Weights of a small transformer language model: 146M tokens.
Each number is 500 + 25 x the weight over its row's rms, rounded and kept within 0 to 999. Layers, rows and columns count from 0. Numbers have three digits each. The size before them is the row's rms in percent of the matrix's.

# layer 2 MLP gate, 192x64, rms 0.528, rows 0-191, columns 0-31
096:490535516503485515516478500517481500518473487492494478543536483452482520510489534465531484472507
099:509485434536505520503484503488429474486455515512478492459493525535496496476535486504498504523514
104:489515500485435483523559526539482505501471503525541514497490504476486499477530515467477460483519
084:531517519487500542536488500472475499477483482498466511543464555518486508471545496510489487513475
096:504485478519498520488508519462479459495494466534469505498511482505538532479495512498528476501490
109:432505520502503503504467496503461502480503476440454529440515539472500513507495508507526522484511
103:528522500504497549506464487507476478483509496501519477532517523495551519500500462465516478476467
103:507525516484504519523486518495483511472503498451491460468513547458510529459541440523506510484504
096:508505517477475503493447488521477467487486491542470528482464498544492457511535509500490517471537
087:446505486535509476449532503492499497492460486474485474503524463474506551495486515503545521508506
093:460516473447511495485500482499520463503482482494476500470475528484479440504501513485526519536509
101:492524517462479494524492514518440515507468501483494496482447466528492482501488485491483520541530
096:453505457502543514489510482490528548489512501480507505453475491468530485473486487528528483506507
101:509531510503488496503514562497497513495494528491514490445467512497489506520482490452492507472538
107:535524455487508491499496528460484457497527505494503516503489491497481512522507518503532509484509
104:497497481501485473548497546523493500505536532524522475474462473514484483526526497470496552466529
100:488522499531500467511455529527516482504477521517481503419463525490502502496519510502524475533527
107:503498542474496525526481512499542523459510451508475436474516511477517486483489479467503473466492
107:483500526510560498518518509466474477550508541489535463465515485492481467485513515483507508523549
100:493481477517460534487457492514485448489512492509464478461516502449511488492524455465497492552458
105:467561498499528519516555509536557510468488478489460493505464462483507521521503471475521520477568
107:502488529490535554526543526510489514520498490478495497527495525499496512513514525501487470510479
074:501483438520486478509496494511515505514506466498490489534464474522492405463535509496480482522512
101:547499468517511516504483521508511487509486542501554549497469482528552553476480512473501478498469
099:495458529480512487490478518541495459492518524523504507488480480489544506493498526519521520470500
098:503496478481541512523509507530469490509483497489515477480493557468537504475478477513482478480507
095:497475472494506472486489481503492500517459495488487509516528522505503520532461518473496457469538
094:497533494469501519522500530493480510520483518497473490528475515496517485510550512487491499480503
123:515507495525509498544529470506487518493489547475508494493509537478499502539466559486457459495480
108:452485475538434491530554476506488446503503525521470510542530540481517477510460492515485507526473
103:499463527499493514543508500543458500488514493498496543485541454496547490489487499467471505495501
100:523489496486513537520468505519498488449458492500492515513468552538493507505509494447501498517510
114:452467493480499527516506452478514500442496507477481567454466512533482495478465498477480483486545
105:518508528512544507503477520507525502453471478491564495508483507488491470499472444539531514477515
101:498495524574471483532529500511510487490487502483543509465491475457498492521510477498492478517512
088:549479516472480527529510481498521493476520525497511461462537536464491468444524501507502495466485
088:524519425497505488496515514531483450504513534548490529479496472530515469512509481510489464502450
092:500473471497475495570468474495523503478456498506511517500494509510497508553485471501482474541505
081:535523464513536484530534487503491485476514495508506553506479470482523519471470473564503495480487
087:501493516491462517483520529483495545480480510507528462428515494504507496471473495502468513499547
101:526524484501517537518502535498489502529525512486444509500509510497522485525536472465495480549503
096:543515476477479504569481517499524507477512461512489478486466504484479509522517501476520456563541
093:520494484428539479488466507479502469531483491514469533460489468498519545514466535464495487484502
089:474505520501485519565559527506515490512482495517459462500527510458490472495504489501530477480445
115:499496494496472503508507514561493478513484468523477552539494497480500538519526480480506526458517
105:484502484499502512461515495489467459493513495537498491535510448474535472463535500481512529527500
096:478473540486503504518479506525503468497492460492516517493509473478501467475524510505470534568518
121:462497500542495505530489523507521516480461492491498496442475529483538550517477509526522518468545
102:475495497488522486534474494504450505493461501459485529483489512486481497501521542526490519506488
107:447524488527446534501528467521488486466479504490481491510468485482508486509498559504473501445477
098:505498476473510502551490533497460508449457479476516510483527527513525508483487484495534463515475
112:518443517526494523530500466486496501521450482514513500471484504525461524538500535471474498547490
090:528493488474481522472512495532509500475488532526494492470516553490509493545448499503516534549500
124:507542492490448493504540503526490466489469495504538500509502540456513489507482469520492485504456
105:512463511480508473499498509518465508502517503526456465505528474550547501499504492495478487514469
110:543541478518488475480518487476472472476480500482521502506456492490529517471514521527510512489499
074:474528518525511537533524512485501491482533478479490492512507507485489488545522520536476446489485
104:483484516511550472534494479535500497456471508526520533504495521462527498466495508510493467483500
094:489544451460523542539540514473512519485480508511485524479486500477486501499516508518500483502490
098:512470448525515484547476498499475532516473481469517509510490503551464496492509511476476464552502
112:521441510548507495489493538486481548532480471486482551500443485544488508499503488461475510477531
111:489533511489456494518491497508528508509527450537552526531493478486544512503536497481495467509499
105:529475532497518487508505494499478556501473510481501511539462514482493478528455523480503470487493
098:525499482465534469500452469519468533498500514498505515506496488516516454458484490470487488498542
105:478515499484501500509512539524474509489526482508491498487492520490512478503555461510552514492497
108:483454485461556494510473495498495489484519471532469530489464470520495497473499552497517511544530
093:474494492501515532485494489482517526448482527485561487487507520479516473503531483503498507519490
105:484522470492506480535519490523479493520502482490508475472509526462534525512463545507491478509462
116:476475473502530498523531547484507513501490531564494479527470509511502514481520516496545512492496
109:467515523536490546508526511540501487491478550505513505485501497521504508558499552517506494475478
086:512534489486511545483487484478551494472526537470462527479512524512519511490548484435494501509512
109:527489477484475490569534496526473466529529526525469441467508455503504490495542522446504489515485
087:505476485499480500513518519490486519531527534451507520480525473522492495472495500475523472472515
106:530481505514467499506503483485455508474494527483480542463517521510537533441491539457497521499506
091:525511480474517486504469498506486504512516549470456533470508496495453478504548506467516488485504
093:508553539559475483523480543488543500483474487490494471532493532494465481505498490500511509528498
090:489469454514499546513526499502468502492501497495480523459457501517490453526515531485541544494477
095:462538489453494512498513470494475500451472527476512503490495488490506515500504553508515472468514
082:524470461514539483508500524483545490542525531517514470488489505500459486488501525449498478515449
104:502492531492476530551472498508479460497474530465493473492491503489506519486451486510515502517519
101:508523502518477477492500554523482471521474472461510549490527516488506473501506490452511538519503
098:485517525484492477463498511508476511476505509533480500510454473495488502437550486489538501518526
092:505522482492530505483530480477468478498488496486480484503534473528521511474539495473510483514505
117:483483517493499478472503475498485462496466482486498565508483456517484518515499571486475485520506
109:490514474484480512452484520502503518460504483535487474500519514484545535439499505482481491496489
113:521442483508484495512512523501502512504491427512485509522475491544505459485541548475484527540495
084:461485457455496539510515494511514505497482471494493526511519516532480487517505485526490480481527
109:492504481517474497480530489466527476526472496486551507493488497489513473482519491488472526557556
092:497492469508494450474491464476485512497503548526490507446491526514558476477523536509494461499510
084:469509505467486516436490497515445489475476507460498483490482492464483510500486512508489498536510
092:514529482531541493514469461502533541497518497513506452511505512530491498475487540522524470472510
081:521485500488469438462477465495523488502488512464524455494531516500503509526514491489469524577506
096:524491488502487572532489490552538540505462509524472478480478507516473523482520504511495485511534
099:479473488470527496467512485498532477469502466538508506461551499468527490477500458496536496473490
100:463483474458554537516513504526448499527486476520509531504500467510513493500470477472498466481523
095:497448514526507489476511514507498511463488566507508522486523482497521452526563497498524521490540
109:457518490516514500524479506483523529501474504501544474470478510559503469501515490533511519505541
104:499532477497486505484443490495483491470483461506514490458468532488506475485519491531507500525504
102:495487501498477565505513527453528503449492466500506538495493474486512462505525485468531536475554
094:483467483494547544486516532522505493480461508497497523518508500483496491513505482511555524529488
078:497493514522479480529504498471507515502492483503509488477496523477512510493484532502504505506493
100:530464446525485545475479484514467503487507492510505492498475580508526487482494506508509479450519
089:508509528494501511525501533479521464466527517518508436477514502534464492496542518488469510466494
111:492497503513479494467502494479481485504464570531517492463531512470540517486485475508491475484521
090:540503489464517496533509503497552513506501500482532511513488469466558528503499492473510485470480
083:508505494508546490479506511477490539479454505494480501517521496445539544554497523507485485524538
105:511489476519488515494518488493485469499479509471484512462477460505499507512497508494433504482507
095:511517479507495497542506513542487499503457552498486543511485447510489488481490502506459470510490
107:509518516476507492489510466523482491468471543481474557545517480516557483527486483487559500496456
105:479512500508492442513525503500514488493478467528522484504493525470514478469526510521515487496480
125:515489462508490486454475484488546491497504504517490496506514468506481447523511494479495496527488
094:510458452457516490534435510464507534484486505536527521511483498489524496483559521487464506516553
095:520535492501503475466528468521452490477487521490518523504554505487504543474499508518515510533502
097:475520468509514483478534549512522496485490455510479477531477517497466491494463515521472524499489
105:479518505484510529526496502460522503500495502524473490494494517449443500501520544515513521504466
103:449513482518490504528497524550541489460506484460510495473452525495502520492486477490474533501500
100:500534448492493537509494468545479495469497528520522477504557498510492481544489466510510492530504
100:541516478462460504531474559482477502496503462477504510507550541481545456514501509500527521506500
114:493503530505505494507533490503466538527484494520468533477472470534535512499469518495555516495515
105:466494492485458507520482480519460490472499546526543528495498506514552512491534447527501492479520
105:508545468478486536518551450480513507469470496474511511473514532491530499506489538494461498516497
087:482510477509470486486490480479517473551527510502473494544523493553500483464500507502509468519517
106:468520521491523464508477531513478521487519495506526507495486481527516506512547487526509537545499
095:533453510512488499469490460476474484516468530496535512496461547518528507476542542511479491531492
099:514467443478489514542506468494511495488478472514479500502500537496497511525489524481481422516504
103:450500510533501524555509512513487478513512455526500472463540499471475505486470494533510461554457
081:498508542537475511495479490511481498463485502509493508485521535450487455538503495473528441486523
095:482454514502512494459522502499501458518490518519495492490526518500501471515514550473488531531522
106:513479462488494496489512525489523454475478502494492448470538501519487518472498480479497541543507
100:506493467519505485489505524509467494474511540481502458496521554481490493470534506501572504480475
104:498500516514517477476470471484514464514507518495506456493501469474526523496507510478531459531547
092:484500505526507499499504483468494491494484489456516533495458467487499479504520444490467550541524
098:515478501519536479474522507476485491511500473459477520529485433517461517520502544483480505516488
095:496543476503489521526532497504523490423434506437520490474512537538491502507472522522505477500512
108:528483478490509466521484513518517526535486543518486502456519513522488505523459552466493437484520
102:503520456531526541517517469516498525461513480522455510503524507493505480511529496513524507443505
105:487493507496567485448475523508498552452486452452489493528505494471512540495500498495502486501485
093:546462476497511480503485498492518459475521495535466545500518509529502495508509489443497491531457
097:479487504488523533525492502521501502501525532536498516459511497499464510526562535520506509466508
098:552484425492514479488517485475540505505499497510504493526444491486477481515515483444514468469497
118:487520517526496514516510474532448452483501489505495476546466467473503479474511476476531510478489
104:520487515517485495534459563480477494516493510476515497522527495488519483495542455486525495480492
108:503464500515491489521496517534508468499510518509553511472485539461570495502541488511524500521519
095:482523490497487500537531494512492494544492524514492508482490500504514493524443549464490455531491
086:506474518497484476527520475542479497527501485513498538530488557459482506495536495506541489552488
103:483522523470510483475458565502490565531477469485538491509494518525526484507502505498524489496477
111:488493423489554486520485474551469484519481506469466516488503498514501495504527551461468489465485
098:499529445496479523524490543492500477454487451480510505487483518482509463534500527533501512449488
105:501496543516497487523508478452496525504423459452524507492476489472478512481493543510503481557479
098:501531464492511483557523504502434481492518488511521471485545556497540510489459513525484514509482
093:533493459524505497483508515475522542508506506496534489495465497487543485505507528458537494486479
118:512494498503571485473520521460495548483493498445540502518487513515455533466481522518517516495489
091:466519481534489508504508510475503464501469468539515440490494495479514469481538539529499517476484
101:502519497515465507519505503467505473518477508507497547509488515441497546489512475504514473461496
090:512496484457513510463467479502510492526489491539446502492449488497498489478514502489506472474506
080:485515469502501499543487494494485513502496473486525491493500495521506449508508470478546492509498
087:504463434506479500517497511497512477510480535520497519471524551531545508504461552489464475512468
109:553489503511504492466479479471510486475471555500541514499499434494492478495541531464520479516504
095:491505472531520495509529503463484495469487515482486502482485496518484516536490547452484483526453
104:489511498498499515548558502528485482508524513476501491460533513454517493481511535524555498520444
087:521519523530473508469505473494495525498484533493535512483500539517509492484546471532481509500450
115:502493463486487474527521506506521516461465484457490518467499539541471480519531517482420521492544
096:520488457542513453515525494499464489457460500498492498548514504547530529455479502487448494533517
097:503506488561529471499493544487520534482489500472531543551458554479490482492476507466485533523493
089:488543484515516473497527536502493461508484475489523485466501519536537470551499505539484559540506
102:494521486494527500492481508462536511470506481454514431477499485496491471511526480481489493494507
093:487461516530536508524502504523502488546447496542502508510481519469438501478480478508514501524490
094:495505533506473500536491476471495515514458494504479493469456480469474459487510527477563495517519
099:448538456471490513539518474515476506478527484503488477502511537461498508512474475534514471524472
110:488509473520473481558543485475475472486503459506500501475539486535557533488513513460499516510524
104:488455488514480487506487467478476493496454488480491497530524500495481508480510529470485506555483
087:506487526527523536454478470479487493465497485487513540521456503511494512522533487525482522522546
105:537489496532503489472484558531480494528496484460481515518527514497501493500510513456525475508458
101:470513487515527482464479528483496519490445475482524497519507469482525505506470487483515478510513
088:483423474508491468508514504468527492514514532504504511476527521479521509480505490483463453486462
090:509488529468478521505485521494537457467531456501481473496475487530516539481558532472509486507551
100:502513512512517504533491506524513474505492492503471484476466480480461475501537457481464550512511
107:490503474447519559520448458521497487442480507528486495523505530476487537451502485505486493502491
103:492480513485524499510533460494473472476517490547479485519524434520523484456525512463494502482511
090:502494506460478507491518513577521505487482490510501485519462531514513475528510497468517536493520
096:521448481514500428482481495489501467504493503480502465474561517471478547506504501448510477527489
106:566528503479514517475499474515522504496485504514484501484506508510480488545548481502499519536511
106:488486510505456493531493509448459469487507472535499497485518481479530507487446544464482510499520
102:535489509484512532545459482520498499465472464517528452500504509490506462497456488515498488477461
099:489547513480525460553558501496456461476502502498499480498485496483523493521519500486540532514523
119:527493483480526491569499533502490464492507485501498489533491504529527526501504491485508540494518
093:524481485490542500504513520469554508490467476447504488502533515524500532511460516466507509511463
104:500470486537488513469561469508521456477496465526482501503490505531521492483470465508482470479498
096:536512471482477505486542498507479541478481545503464528482489515450492499494498513518546500498500
103:457463476522509526507532539509489454504502513518497492442484506499491472467512489522512497536484
094:480509530537473515541499502474514476495502496511458496458494464456506491496526525467487505499509
110:516501472525497499535498539523478524497495470537535515460448544468488499476510489502471467483522